python train.py --hidden_size=768 --num_attention_heads=6 --head_dim=128 --norm_eps=1e-05 --bias="none" --init="orth" --init_std_qkv=0.0202 --beta2=0.95 --schedule="wsd" --final_lr_fraction=0.0 --max_seq_len=512
Each number is 50 + 12 x the weight over its row's rms, rounded and kept within 0 to 99. Layers, rows and columns count from 0. The size before them is the row's rms in percent of the matrix's.

# k: layer 5 attention key, 384x768, rms 0.0543, rows 320-354, columns 64-127
# q: layer 5 attention query, 768x768, rms 0.0538, rows 577-611,705-739, columns 64-127
k320 094:58 61 40 44 50 33 53 45 35 55 41 40 62 58 52 49 40 51 28 41 51 37 44 60 42 68 57 31 63 57 48 53 47 55 38 39 63 64 43 29 61 40 41 71 54 45 54 55 49 56 66 61 61 34 41 53 69 52 40 35 48 38 62 80
q577 098:34 59 84 65 62 76 60 47 49 36 59 55 33 46 49 49 49 46 45 38 55 48 57 53 45 44 52 51 64 48 45 55 31 49 58 43 57 48 54 24 35 66 56 59 43 47 79 37 53 54 37 69 43 26 50 78 42 52 70 52 54 58 52 51
q705 111:34 50 70 57 47 44 57 62 60 61 57 62 56 50 29 45 24 37 54 42 55 64 42 56 57 50 44 43 55 51 65 64 87 49 39 41 50 57 62 69 48 48 50 44 67 30 49 45 34 64 53 64 45 53 58 47 64 35 61 57 44 68 55 47
k321 093:47 27 57 42 35 27 50 66 40 32 50 60 54 58 50 51 70 38 56 46 33 29 56 61 34 53 43 65 46 47 61 58 53 52 65 61 33 44 51 52 51 62 23 51 49 50 62 47 58 61 61 66 54 46 43 43 55 43 58 65 47 60 60 21
q578 097:52 55 46 60 65 54 39 52 61 63 50 56 48 73 57 31 70 46 60 29 69 58 42 38 65 65 79 54 54 50 51 36 36 48 48 44 58 51 54 59 58 56 74 50 42 42 46 37 77 43 65 52 59 41 40 51 33 46 55 60 63 44 52 36
q706 112:52 50 51 68 29 73 65 30 33 48 61 38 21 47 55 50 74 33 52 37 66 50 30 50 72 49 45 59 54 45 62 57 60 55 37 67 17 32 69 45 52 53 43 62 28 61 80 60 38 56 69 42 35 67 41 36 44 37 52 51 50 58 49 76
k322 097:62 57 69 47 36 45 56 79 39 59 72 33 51 37 51 49 42 68 41 60 41 48 58 41 57 43 39 60 55 50 47 59 65 51 61 61 45 31 64 39 39 73 56 49 65 66 50 53 58 70 49 47 25 66 53 58 58 20 60 41 34 54 43 36
q579 098:43 61 62 56 48 55 58 70 45 59 45 51 44 50 49 42 53 68 46 48 30 43 50 59 49 49 39 37 58 47 49 40 18 31 50 30 58 42 49 56 32 59 71 65 41 54 51 33 65 56 65 55 39 25 52 49 43 24 53 45 50 47 46 44
q707 113:54 38 42 56 49 67 45 57 50 69 38 38 37 63 48 42 42 53 37 50 54 61 45 49 44 50 41 54 37 51 36 33 53 40 56 42 43 72 49 38 59 44 57 57 58 44 49 65 72 63 64 54 36 51 67 47 49 53 37 43 24 49 35 45
k323 098:57 45 51 49 48 65 70 43 31 56 45 37 54 54 51 44 38 65 57 33 44 57 60 52 48 58 69 38 43 61 40 50 30 52 49 52 67 52 50 46 47 49 56 73 55 30 45 58 40 54 61 58 30 58 48 58 67 57 44 52 59 46 47 45
q580 100:54 43 38 48 43 53 44 64 45 34 62 47 64 69 35 60 67 55 36 53 43 44 51 57 46 67 46 38 52 57 48 36 46 48 45 41 43 66 75 57 44 39 41 47 41 34 68 43 46 65 55 38 62 51 40 51 62 60 56 62 46 50 48 54
q708 105:41 72 39 61 36 55 42 40 49 58 60 68 47 56 55 54 35 66 57 70 51 37 55 61 50 52 46 54 33 50 49 53 23 62 61 70 59 45 54 41 50 54 57 77 39 46 56 33 71 40 51 45 45 34 45 39 45 78 48 56 39 43 40 20
k324 094:52 63 63 46 44 50 52 51 46 55 66 41 62 53 40 43 66 53 41 36 71 52 48 51 57 65 50 29 87 56 44 37 49 57 41 52 62 96 48 62 71 52 44 41 74 39 62 43 42 46 59 29 40 42 51 42 50 54 66 48 35 44 70 53
q581 097:70 34 35 34 54 48 66 58 70 54 62 29 41 38 48 62 28 48 41 50 56 58 60 56 46 48 47 54 44 43 56 48 39 59 59 56 61 45 68 60 47 33 44 63 60 44 34 42 39 42 32 16 44 38 53 49 53 51 46 29 47 52 49 56
q709 111:57 35 58 50 53 53 40 42 61 47 64 42 61 55 48 60 66 67 37 64 43 65 34 57 63 51 52 52 50 37 44 60 37 50 34 59 59 66 70 64 34 42 53 66 57 45 44 47 38 51 48 43 51 57 40 56 55 33 61 56 66 35 49 44
k325 097:51 66 69 44 50 44 41 45 37 67 46 55 50 44 51 44 59 37 47 50 65 33 33 32 69 44 35 58 35 49 47 38 38 42 51 46 48 44 41 39 51 38 47 44 79 61 38 47 54 56 68 58 35 63 29 24 26 48 60 53 54 69 49 47
q582 089:58 51 54 65 43 46 36 49 52 50 37 36 69 62 56 57 40 54 50 41 48 61 40 47 78 69 67 58 47 49 52 35 56 59 52 62 36 59 48 39 47 51 47 43 66 26 53 46 42 53 35 62 61 70 49 36 32 62 66 71 51 62 61 57
q710 111:57 43 38 40 48 43 27 47 48 35 30 48 55 58 55 66 52 26 43 40 37 52 62 52 59 54 55 44 78 70 47 41 59 46 66 42 37 48 56 55 45 55 63 50 43 56 53 45 42 34 37 61 49 49 27 46 39 56 60 41 51 50 41 55
k326 095:47 30 32 37 58 49 45 54 46 40 62 36 67 57 45 54 58 54 28 51 46 55 58 33 43 67 37 37 58 60 54 58 39 36 57 58 70 68 57 68 45 30 61 34 54 60 40 50 23 49 37 30 38 39 59 58 63 47 41 43 66 34 53 39
q583 096:63 62 45 51 50 40 60 58 54 36 45 23 43 54 33 43 61 38 45 52 65 78 54 38 50 41 32 22 60 43 38 59 45 48 63 42 58 31 40 63 55 48 64 50 70 39 56 45 66 38 51 46 51 32 61 47 75 60 42 49 60 74 31 41
q711 104:55 59 56 64 47 51 40 51 51 58 50 45 19 35 37 47 76 51 51 73 61 49 41 51 70 38 70 27 43 51 52 37 49 50 27 53 57 51 52 54 45 32 78 51 66 67 59 54 66 64 49 50 47 49 45 40 50 30 43 40 49 53 54 65
k327 093:45 44 48 42 38 52 74 51 57 61 41 40 46 58 35 33 52 74 50 49 50 50 40 38 62 64 59 46 50 82 52 54 38 65 38 47 42 37 58 50 76 53 57 68 46 77 54 34 56 21 58 56 49 40 75 58 55 54 58 49 48 57 44 62
q584 092:67 55 46 49 41 53 53 47 51 54 79 27 51 48 40 42 59 55 55 55 50 56 59 52 79 48 51 60 39 67 55 54 23 58 49 49 46 47 36 32 67 48 39 28 39 40 46 68 41 59 66 43 43 24 45 40 58 64 48 61 36 78 47 45
q712 107:38 60 50 49 48 48 37 30 68 50 58 60 55 49 54 51 50 36 39 39 49 46 45 52 39 49 36 34 50 46 58 55 61 63 23 57 31 80 56 45 50 43 36 37 49 58 58 46 37 54 65 48 46 41 43 58 48 19 44 21 37 37 47 47
k328 094:42 47 46 42 46 34 69 45 60 58 61 45 32 45 53 45 85 63 25 64 65 56 47 62 60 56 51 40 36 44 51 55 56 48 42 55 43 62 56 58 50 51 44 60 31 60 44 40 49 38 50 34 41 46 52 59 35 37 52 29 41 42 34 50
q585 097:70 43 36 70 38 58 83 57 65 51 59 33 53 54 57 64 40 39 26 47 69 63 50 69 31 47 28 63 41 51 48 49 52 52 46 62 25 53 37 40 52 45 63 62 45 47 47 44 55 63 63 71 39 58 52 52 60 62 39 35 41 12 47 61
q713 117:49 51 32 46 42 57 54 60 51 34 71 37 69 45 46 41 48 68 44 56 43 43 47 52 59 52 57 47 59 51 28 42 62 32 67 57 50 85 55 63 54 42 66 61 44 62 46 36 58 82 47 46 45 60 54 57 37 40 53 60 40 41 64 56
k329 101:64 55 44 77 62 38 56 57 46 31 29 47 47 62 56 53 57 44 44 63 51 40 45 56 46 55 56 41 33 52 41 46 57 52 51 50 64 34 34 47 69 55 48 40 60 75 59 50 46 42 32 46 76 79 25 42 36 59 43 70 53 24 58 55
q586 108:62 46 45 44 54 48 46 39 50 54 50 53 25 35 29 58 61 41 36 44 39 59 72 66 56 52 81 39 40 51 47 40 47 47 44 39 40 63 58 52 68 63 45 71 53 67 41 71 46 48 83 53 55 50 49 55 58 31 64 53 46 63 26 45
q714 104:55 48 51 68 45 33 34 46 53 52 84 63 41 45 45 52 59 22 83 48 61 62 48 34 51 34 61 54 63 45 41 45 70 31 64 37 57 53 45 46 57 51 42 72 31 48 40 62 51 50 45 31 57 55 53 58 40 63 51 73 64 59 54 52
k330 096:52 43 64 55 70 40 50 56 53 63 67 59 71 84 50 59 56 38 59 52 67 53 58 40 63 59 41 50 51 59 29 32 47 63 39 52 60 44 35 62 55 51 63 69 51 31 63 41 48 42 39 51 43 29 42 56 64 30 50 45 41 24 17 28
q587 099:63 64 53 48 36 50 67 76 38 58 70 69 47 46 42 57 31 63 42 53 69 38 45 48 41 42 60 50 48 37 51 38 43 44 79 63 52 57 55 44 54 54 69 57 64 44 52 40 54 42 39 51 52 36 60 53 38 53 53 52 57 44 37 22
q715 109:46 62 58 55 56 26 32 61 53 46 56 36 43 27 44 60 50 41 49 41 43 48 39 75 46 57 50 64 56 36 40 68 64 42 40 77 47 50 47 34 60 45 75 69 51 64 73 54 47 55 66 60 50 28 54 67 55 26 67 56 47 48 66 41
k331 096:22 40 55 41 65 53 43 50 56 68 71 51 51 42 59 32 46 41 25 58 53 47 49 38 53 55 59 73 39 61 32 45 53 51 43 38 50 47 74 62 49 43 39 52 45 44 61 58 66 39 54 45 49 66 61 58 43 65 36 51 49 34 65 60
q588 094:50 35 59 44 60 55 46 54 44 53 47 47 29 50 49 62 59 50 69 51 56 71 72 38 74 56 47 45 42 41 57 43 66 39 55 64 57 69 56 47 59 60 52 55 48 38 55 46 46 50 52 35 57 41 54 70 37 33 35 49 50 35 53 47
q716 114:60 46 53 30 27 44 42 64 32 62 39 55 48 55 55 31 83 51 67 43 51 51 43 41 49 61 55 54 41 37 49 48 54 48 51 62 48 61 40 31 66 61 56 43 43 22 72 24 41 55 43 73 63 42 65 55 56 45 58 66 51 43 31 50
k332 095:55 47 57 63 46 66 49 46 57 56 33 58 58 46 41 41 68 41 52 62 49 44 60 36 34 69 35 71 53 33 35 66 69 67 63 61 63 61 52 63 50 56 57 49 66 38 53 46 57 41 63 55 35 44 56 49 56 57 43 58 68 45 34 53
q589 089:48 44 48 42 36 47 61 56 84 38 52 48 61 56 58 41 53 54 46 64 21 46 29 57 61 58 42 76 50 56 68 52 33 59 60 38 33 62 59 48 20 52 45 39 49 48 44 52 49 44 28 51 30 61 51 50 75 37 28 45 55 49 57 50
q717 112:61 67 45 43 29 26 55 41 39 49 49 65 46 46 67 29 46 61 47 24 52 56 36 47 67 19 40 54 31 60 57 37 49 60 52 61 60 60 34 53 45 51 73 46 52 65 42 39 51 45 40 39 46 32 50 37 40 31 31 71 58 43 66 46
k333 096:69 31 68 74 67 28 55 54 52 46 67 33 50 45 63 59 49 54 51 76 46 64 52 48 36 53 39 52 51 49 53 49 59 64 67 48 36 41 51 57 55 52 59 60 49 46 58 35 33 43 68 47 56 60 55 51 57 72 59 45 49 59 36 48
q590 099:58 62 28 37 45 56 53 46 48 53 32 68 45 57 57 58 44 46 59 40 51 66 60 52 44 42 61 40 42 45 69 53 50 51 41 48 61 74 61 64 47 34 64 62 29 45 71 35 12 77 63 49 50 23 49 46 46 44 53 62 39 61 28 32
q718 111:72 65 58 77 70 77 50 45 55 46 70 55 35 23 60 61 56 40 68 55 56 59 33 57 54 39 57 46 64 57 47 49 52 48 56 55 33 56 62 44 66 39 52 52 37 56 35 46 38 61 49 51 51 50 50 47 49 51 75 43 39 56 59 45
k334 097:63 50 57 63 53 62 49 52 61 59 57 66 61 60 62 46 63 58 67 36 65 41 34 54 59 43 28 39 41 70 61 67 62 46 84 42 49 57 47 50 36 46 50 65 47 47 49 22 57 31 47 68 48 56 27 61 34 52 50 35 49 39 40 22
q591 095:49 45 66 52 43 59 49 67 46 58 48 58 85 52 35 67 54 53 53 47 61 54 50 48 49 47 44 47 52 84 32 52 40 39 53 48 65 57 37 58 45 34 58 56 70 79 40 41 46 34 37 50 48 48 45 33 45 54 50 55 61 33 57 46
q719 107:38 63 36 54 54 40 45 75 34 50 66 58 51 43 32 50 42 40 52 45 39 63 66 39 93 71 60 44 65 47 48 56 53 40 53 52 38 60 64 82 52 48 51 45 73 27 61 71 58 46 33 40 59 58 56 51 57 46 54 59 43 34 47 37
k335 100:78 67 47 67 27 54 58 23 39 27 61 33 47 47 51 65 43 42 48 28 36 50 57 47 67 80 43 46 43 53 56 63 60 61 59 41 25 66 39 21 60 61 21 55 50 47 46 55 46 67 45 44 46 49 33 44 50 65 61 58 57 24 62 47
q592 097:57 43 59 60 38 65 52 54 40 53 69 54 54 45 54 61 51 61 34 61 61 55 39 55 60 42 53 24 50 43 43 40 46 60 28 63 39 70 56 49 61 41 68 60 67 41 52 40 43 56 50 29 52 54 55 34 56 56 70 50 67 49 36 42
q720 107:54 35 17 49 51 37 49 49 47 59 14 71 48 34 37 72 42 45 42 60 49 54 55 40 24 42 61 42 67 34 40 47 47 41 68 48 47 52 35 47 59 44 59 70 43 49 64 51 62 62 46 38 51 51 46 61 23 39 47 36 71 57 48 74
k336 095:32 45 57 39 42 81 41 65 49 55 23 54 50 41 41 69 65 51 48 48 55 27 55 34 41 37 42 45 38 51 34 52 26 36 47 49 59 53 57 32 46 69 65 33 35 47 37 18 47 60 63 62 28 44 65 49 54 43 49 58 59 60 48 42
q593 095:29 42 44 31 42 39 62 45 44 51 58 56 51 31 32 55 51 42 56 62 53 56 54 31 56 38 55 72 67 50 67 49 67 57 61 62 78 39 32 37 41 56 45 40 26 55 48 42 64 35 32 36 48 53 24 59 52 44 55 62 42 33 54 35
q721 109:61 37 49 51 50 44 58 50 60 44 56 58 40 49 57 24 66 35 31 35 56 58 25 70 50 43 61 69 38 53 64 37 55 58 55 50 60 52 56 64 65 58 50 58 41 50 34 40 40 48 28 38 56 35 69 63 52 46 47 69 42 44 41 49
k337 096:66 62 68 55 30 51 53 41 43 55 40 63 35 52 57 65 48 67 52 35 36 53 59 53 45 61 24 69 40 62 58 44 42 63 59 47 28 65 29 49 63 56 41 48 53 59 54 51 46 48 45 38 42 52 47 27 53 57 85 37 30 55 58 41
q594 094:56 63 70 29 47 60 55 35 39 58 51 36 41 52 75 48 41 39 41 53 52 50 44 36 61 40 39 55 48 70 42 50 45 52 45 24 47 32 48 28 44 68 44 45 21 62 57 69 05 55 52 47 59 49 47 58 49 49 48 36 41 49 49 37
q722 115:62 28 46 74 74 47 58 64 34 60 75 46 43 50 63 42 42 74 43 69 36 44 36 41 52 66 51 55 39 70 30 35 61 50 72 48 48 34 62 37 71 57 67 46 48 67 37 54 45 61 70 53 44 42 48 49 63 65 52 53 43 56 60 54
k338 100:69 63 26 68 49 56 50 41 50 41 67 62 54 51 36 63 53 47 41 68 61 43 66 37 30 30 72 16 41 60 42 55 69 47 60 68 56 34 35 25 37 59 56 11 52 43 43 65 61 51 53 60 26 64 46 49 70 53 27 62 51 41 62 39
q595 100:56 50 60 48 78 40 60 67 61 62 58 63 56 54 34 62 40 44 53 55 47 56 30 35 48 73 45 72 50 36 52 63 68 61 46 50 37 65 35 44 24 28 60 41 31 73 53 40 52 46 37 50 25 60 58 64 54 49 59 68 41 62 52 46
q723 109:65 33 33 53 24 46 57 77 75 72 50 51 70 43 39 54 75 61 52 57 76 31 50 38 33 32 60 62 64 48 40 35 58 69 62 57 48 28 64 41 43 34 51 43 47 44 53 32 55 57 45 33 51 48 54 57 56 73 74 73 30 55 53 45
k339 099:46 64 53 65 60 57 56 51 53 35 65 46 66 39 45 48 58 42 41 35 51 39 61 52 56 49 16 36 34 59 54 34 67 50 50 34 65 51 52 70 43 36 51 46 58 48 40 43 44 72 52 39 26 50 65 36 62 67 68 68 41 39 58 47
q596 098:43 52 63 30 26 24 28 45 66 45 58 48 60 56 75 68 46 54 45 47 50 48 24 46 31 47 45 63 56 67 46 65 40 45 55 64 74 34 47 43 57 41 58 35 35 48 52 79 56 47 53 51 51 51 45 44 36 45 63 61 42 40 40 37
q724 109:64 53 65 48 49 29 51 57 70 65 40 55 52 57 49 41 38 45 52 57 43 59 54 67 40 45 67 68 54 57 46 64 57 53 30 51 67 60 67 60 43 55 43 36 49 43 52 56 54 44 44 66 61 49 52 19 47 62 23 30 44 66 58 63
k340 095:73 36 50 34 27 51 70 58 52 52 35 75 50 44 50 46 35 34 63 45 59 48 43 41 37 53 31 51 44 48 29 58 50 38 67 55 55 48 44 52 49 45 54 47 76 53 44 57 61 54 46 65 46 37 53 46 52 26 73 71 57 39 54 49
q597 098:54 44 61 58 55 39 41 60 36 65 34 35 45 34 54 54 38 52 45 66 54 32 41 47 70 54 57 51 28 37 67 57 32 55 42 68 38 55 50 66 72 27 69 38 43 57 38 51 29 57 50 54 54 61 47 56 16 46 68 52 41 58 49 40
q725 109:40 49 44 47 79 56 58 62 36 61 52 56 56 61 48 43 58 63 64 35 67 55 46 45 61 47 45 64 25 54 37 36 40 76 45 66 44 53 53 27 37 53 58 53 51 49 60 34 24 52 39 64 49 47 31 53 64 44 49 47 41 57 40 33
k341 096:47 62 20 60 43 43 62 52 29 35 43 57 44 72 55 02 46 41 61 67 45 36 58 59 43 43 16 56 66 67 47 42 43 47 61 50 32 43 64 51 50 53 91 43 71 43 39 47 39 55 38 37 30 32 64 31 47 53 49 66 48 43 64 61
q598 092:36 45 40 51 43 45 77 43 44 48 69 44 61 41 55 37 47 65 50 68 54 54 50 55 56 56 58 35 70 54 63 38 28 56 61 34 35 73 39 68 51 60 47 51 66 35 39 52 40 73 37 44 48 44 50 35 49 66 66 44 32 56 44 42
q726 106:33 51 69 48 59 25 50 71 46 70 34 52 48 63 40 52 76 58 40 48 70 59 52 38 68 55 60 28 46 52 61 60 42 48 66 50 42 47 52 38 41 50 32 28 40 35 52 58 42 46 40 57 42 55 33 67 54 71 51 41 56 56 45 52
k342 093:40 53 44 48 49 40 50 62 65 57 50 42 71 48 48 49 71 81 27 18 46 72 48 58 38 34 54 47 46 34 53 39 47 53 36 56 34 58 41 56 34 54 55 63 39 55 41 54 38 37 41 49 58 72 57 38 64 37 49 53 62 52 47 52
q599 099:64 42 38 42 62 38 29 58 51 71 63 24 27 30 60 42 64 56 70 56 70 51 45 49 42 30 49 48 42 68 47 24 58 48 60 52 53 44 50 45 62 53 78 69 53 51 26 27 51 40 71 35 50 44 24 51 68 51 43 41 49 82 44 49
q727 105:55 41 47 61 63 34 36 66 41 63 47 57 38 65 64 54 41 54 59 53 49 52 41 71 58 58 38 63 32 51 54 58 33 49 58 50 48 49 30 50 58 53 60 61 39 46 59 46 53 59 44 48 26 42 54 41 56 68 60 42 25 65 48 49
k343 097:55 58 33 34 69 35 55 41 68 54 35 62 41 40 45 53 49 49 46 74 45 33 34 67 37 53 52 58 52 55 51 48 34 51 68 56 47 52 54 37 26 39 42 29 58 48 58 59 52 72 43 52 44 57 53 64 63 35 68 49 44 49 56 64
q600 095:34 41 61 65 53 70 53 49 68 51 57 47 53 34 52 52 53 40 50 55 50 42 41 39 37 43 54 33 48 65 44 49 35 36 49 57 27 67 62 43 36 65 51 46 56 43 63 63 40 56 51 46 32 50 46 52 53 53 24 58 56 26 31 58
q728 110:53 31 49 43 46 54 35 60 51 59 35 53 52 54 57 30 61 46 56 63 59 75 51 46 39 54 72 72 34 38 40 59 39 53 69 71 50 40 36 49 73 67 43 42 39 46 59 69 55 59 84 46 44 39 29 32 52 45 71 41 57 54 47 50
k344 095:51 58 55 30 53 72 48 26 34 49 46 05 68 68 66 35 47 36 70 37 41 50 50 32 56 55 55 46 46 54 37 31 57 26 60 52 47 53 42 52 61 40 48 52 53 47 47 77 61 50 37 31 49 33 68 54 51 40 44 45 47 62 57 44
q601 096:24 51 53 55 66 67 57 54 53 42 75 43 64 50 51 58 33 72 58 45 73 28 57 61 60 63 44 47 49 62 57 48 36 41 52 54 50 53 44 41 52 61 70 47 37 61 78 53 55 37 56 55 60 43 56 44 38 35 43 53 58 48 40 46
q729 111:37 59 47 54 59 55 47 55 62 32 70 20 61 62 43 51 61 60 65 57 73 42 37 54 36 60 44 57 56 62 43 37 55 36 64 37 35 50 49 54 45 47 47 50 70 45 41 42 75 46 51 52 53 42 38 42 54 33 32 39 36 24 55 57
k345 096:15 42 66 68 48 16 46 57 58 46 39 56 31 71 57 61 63 45 47 69 52 56 24 66 37 42 56 58 61 39 50 46 55 41 23 63 23 57 56 61 27 63 38 48 52 34 52 43 41 50 36 75 43 35 49 36 46 38 41 42 48 59 38 31
q602 098:69 46 40 54 54 57 37 45 82 56 48 57 46 31 51 31 40 33 47 48 43 42 42 47 31 68 55 39 63 72 62 66 51 53 58 55 51 57 54 57 46 80 53 49 46 54 51 58 23 44 43 44 60 55 55 64 57 43 81 48 49 50 64 62
q730 113:22 42 34 46 45 41 46 38 46 45 46 31 75 49 65 40 44 55 41 40 67 74 60 30 38 53 62 41 49 48 60 58 54 52 48 56 45 58 54 46 34 59 69 51 44 65 68 65 66 55 46 49 51 53 58 45 31 61 48 53 32 47 72 65
k346 096:42 51 50 40 62 60 55 66 33 56 51 32 38 28 56 52 63 57 48 75 66 54 69 41 36 50 80 55 42 26 41 32 58 44 52 51 50 59 64 66 48 43 29 51 46 64 58 60 49 48 55 53 58 41 52 68 58 53 45 60 42 68 58 72
q603 093:76 55 54 28 41 59 50 34 62 50 82 56 54 43 62 50 50 63 40 55 55 43 69 56 42 30 54 40 45 53 53 59 65 67 74 55 46 50 68 58 72 44 56 60 57 36 54 37 39 32 51 46 72 60 55 63 47 34 66 29 56 82 33 54
q731 110:45 46 65 46 32 44 47 49 35 38 45 58 56 48 54 46 31 46 78 48 45 59 65 59 50 46 47 68 53 34 65 34 58 21 53 59 55 75 53 54 61 53 48 39 59 52 45 51 53 43 48 60 38 36 27 55 27 55 53 53 77 53 53 63
k347 096:79 49 48 39 48 36 63 52 27 43 42 40 87 43 29 44 67 46 65 60 50 47 43 34 57 36 39 63 56 59 54 40 42 49 50 70 68 66 33 64 38 56 71 43 61 51 64 38 57 32 65 53 58 49 46 58 66 44 68 32 43 67 85 44
q604 098:63 61 55 51 45 53 26 43 82 54 54 47 63 63 50 58 42 53 40 57 48 58 64 62 50 25 54 55 58 45 56 59 65 53 25 63 51 39 34 30 65 42 60 43 52 53 44 77 41 65 52 42 48 57 46 45 52 60 44 48 54 50 55 42
q732 107:60 27 48 58 57 48 56 52 47 42 60 53 58 64 45 36 56 62 55 37 64 64 48 65 46 57 55 44 41 43 54 29 43 44 66 53 39 57 47 68 49 47 75 50 49 67 53 50 61 41 71 58 31 59 52 64 58 35 45 62 50 64 30 53
k348 092:29 52 48 59 78 48 32 58 29 45 28 38 53 42 32 28 81 56 58 52 53 37 34 55 66 58 38 54 61 59 60 43 56 51 73 38 44 55 55 36 64 54 45 50 40 35 47 51 63 55 62 62 70 58 56 55 25 57 56 48 33 48 29 49
q605 096:55 35 60 61 57 55 45 48 54 25 55 52 52 58 53 85 42 37 50 41 49 45 49 35 52 51 54 50 52 61 43 48 41 50 47 54 66 40 33 37 60 58 63 48 49 36 46 62 48 60 46 20 64 49 63 40 46 42 44 46 46 47 90 43
q733 108:79 47 44 66 34 76 56 59 51 48 54 69 47 68 76 36 55 42 71 60 48 42 33 74 57 57 70 58 62 40 69 38 56 25 26 59 42 69 43 46 61 45 44 44 51 65 42 41 58 67 68 50 73 58 39 40 72 61 69 47 40 47 43 55
k349 097:68 60 39 36 54 58 65 33 39 42 41 63 60 34 39 40 53 43 50 48 63 73 60 32 56 43 52 34 38 68 47 69 58 40 55 50 48 54 20 57 38 27 49 58 42 67 36 45 68 60 55 55 26 57 55 35 62 60 61 46 36 57 72 57
q606 092:46 54 45 73 52 39 55 46 54 42 58 33 56 59 73 65 43 47 60 57 46 27 49 59 54 43 77 54 35 38 55 49 56 29 55 35 49 62 37 69 42 43 63 49 43 48 53 44 54 72 55 50 57 66 79 49 35 49 18 41 62 61 66 39
q734 105:67 48 20 64 54 77 71 72 58 50 67 40 52 56 61 57 50 46 42 65 49 50 47 59 51 56 34 57 51 74 43 37 54 52 60 42 46 31 52 82 41 66 59 72 54 51 62 46 65 52 47 67 39 52 31 43 75 50 52 48 57 43 51 59
k350 092:43 52 62 72 61 56 70 58 49 41 48 37 39 66 44 46 16 50 39 56 52 38 36 48 41 52 41 68 56 67 29 57 35 56 57 54 64 35 51 50 48 61 47 52 61 68 55 51 54 27 38 64 44 40 58 47 52 47 34 52 51 32 49 62
q607 099:45 43 61 53 54 59 34 43 67 37 36 55 40 28 71 37 52 47 58 28 46 39 81 43 37 37 68 68 62 40 59 42 79 59 44 51 67 53 60 28 38 32 20 53 46 34 43 47 43 60 66 27 57 45 63 49 64 55 52 26 42 29 35 24
q735 108:60 46 59 38 39 70 64 49 28 60 52 51 44 42 60 34 36 71 42 42 48 60 42 45 58 72 40 37 26 56 55 53 46 65 28 30 69 57 67 41 49 50 57 83 59 26 66 47 55 54 54 44 70 48 42 69 57 35 60 46 57 59 65 52
k351 100:53 70 53 39 39 31 51 43 56 55 60 51 45 74 49 57 50 38 29 67 57 56 50 59 42 43 42 42 50 53 60 49 47 52 43 37 61 40 58 65 50 40 47 67 71 51 54 47 61 58 62 44 57 51 30 54 60 40 66 48 43 43 61 52
q608 096:47 41 51 58 51 39 39 49 71 60 53 51 42 55 42 52 38 59 66 45 41 40 48 51 53 36 53 43 64 53 50 55 58 57 57 51 49 51 43 61 71 60 28 54 52 66 50 53 47 78 42 64 54 50 44 36 54 40 50 18 63 74 36 60
q736 111:51 51 56 45 36 31 48 24 45 61 46 57 50 46 61 51 51 51 35 50 61 35 25 33 53 66 40 34 39 58 47 40 59 42 58 46 50 73 38 61 72 52 46 47 55 47 36 57 44 38 47 69 38 68 55 57 54 54 36 40 53 51 63 44
k352 095:49 40 60 19 50 29 46 60 47 37 38 49 33 47 69 47 64 48 68 38 45 50 35 45 27 37 59 29 32 62 47 38 56 50 49 50 34 61 45 46 50 73 57 45 64 31 25 62 45 55 58 55 47 40 45 64 61 49 41 44 47 70 50 48
q609 094:50 46 59 38 50 68 53 46 66 48 43 65 60 55 38 62 60 53 51 62 44 34 41 39 74 58 45 63 58 63 48 31 51 67 60 27 41 35 39 52 39 53 37 46 73 45 30 44 57 39 51 54 52 37 56 46 45 47 57 43 37 37 90 52
q737 107:43 59 63 43 38 52 33 32 59 65 52 42 46 39 42 65 50 48 46 59 31 45 53 43 48 69 42 52 51 57 46 43 18 44 64 45 51 50 35 67 43 56 31 58 62 59 37 53 33 41 60 55 65 53 30 43 47 56 64 44 45 56 32 78
k353 094:47 65 40 61 49 25 40 44 62 69 65 36 37 50 58 35 53 24 38 42 45 49 53 66 38 65 31 48 55 66 36 48 52 39 45 72 39 51 51 45 42 33 52 31 42 55 71 44 40 65 47 39 57 63 55 46 53 48 64 32 74 49 63 70
q610 094:30 47 54 50 68 60 47 37 64 48 41 34 33 49 63 47 48 36 58 42 46 44 70 40 53 47 37 31 23 36 64 53 34 60 42 49 49 43 41 39 68 46 70 60 63 59 54 46 64 83 36 42 58 50 44 62 41 45 34 51 42 58 57 60
q738 108:54 45 50 52 46 61 54 61 33 40 61 39 17 28 65 55 26 53 61 33 47 57 62 50 56 42 67 42 57 54 42 50 45 56 55 47 67 39 46 60 41 45 31 27 47 52 54 61 47 74 42 66 20 47 49 52 41 53 73 75 44 65 64 83
k354 095:68 53 50 51 56 32 62 51 68 35 23 36 48 54 50 73 52 57 58 53 56 43 55 53 61 62 52 28 21 59 37 50 49 56 32 57 44 31 44 66 55 27 47 69 46 36 51 71 53 62 69 65 49 48 57 44 72 50 51 38 70 35 51 48
q611 099:68 42 38 52 50 57 62 62 57 36 63 57 64 75 50 34 59 37 29 49 31 48 52 42 61 57 44 50 70 35 39 40 39 44 49 37 55 58 53 70 58 40 29 53 47 38 42 35 28 52 26 47 49 39 38 36 45 49 44 37 42 84 24 34
q739 109:68 49 43 48 45 43 47 35 50 41 50 51 59 48 67 55 41 55 38 48 40 49 65 38 52 40 43 41 71 39 59 55 45 48 51 77 61 52 36 51 65 56 34 58 51 59 64 49 36 64 54 62 45 66 52 65 55 48 60 46 52 51 62 55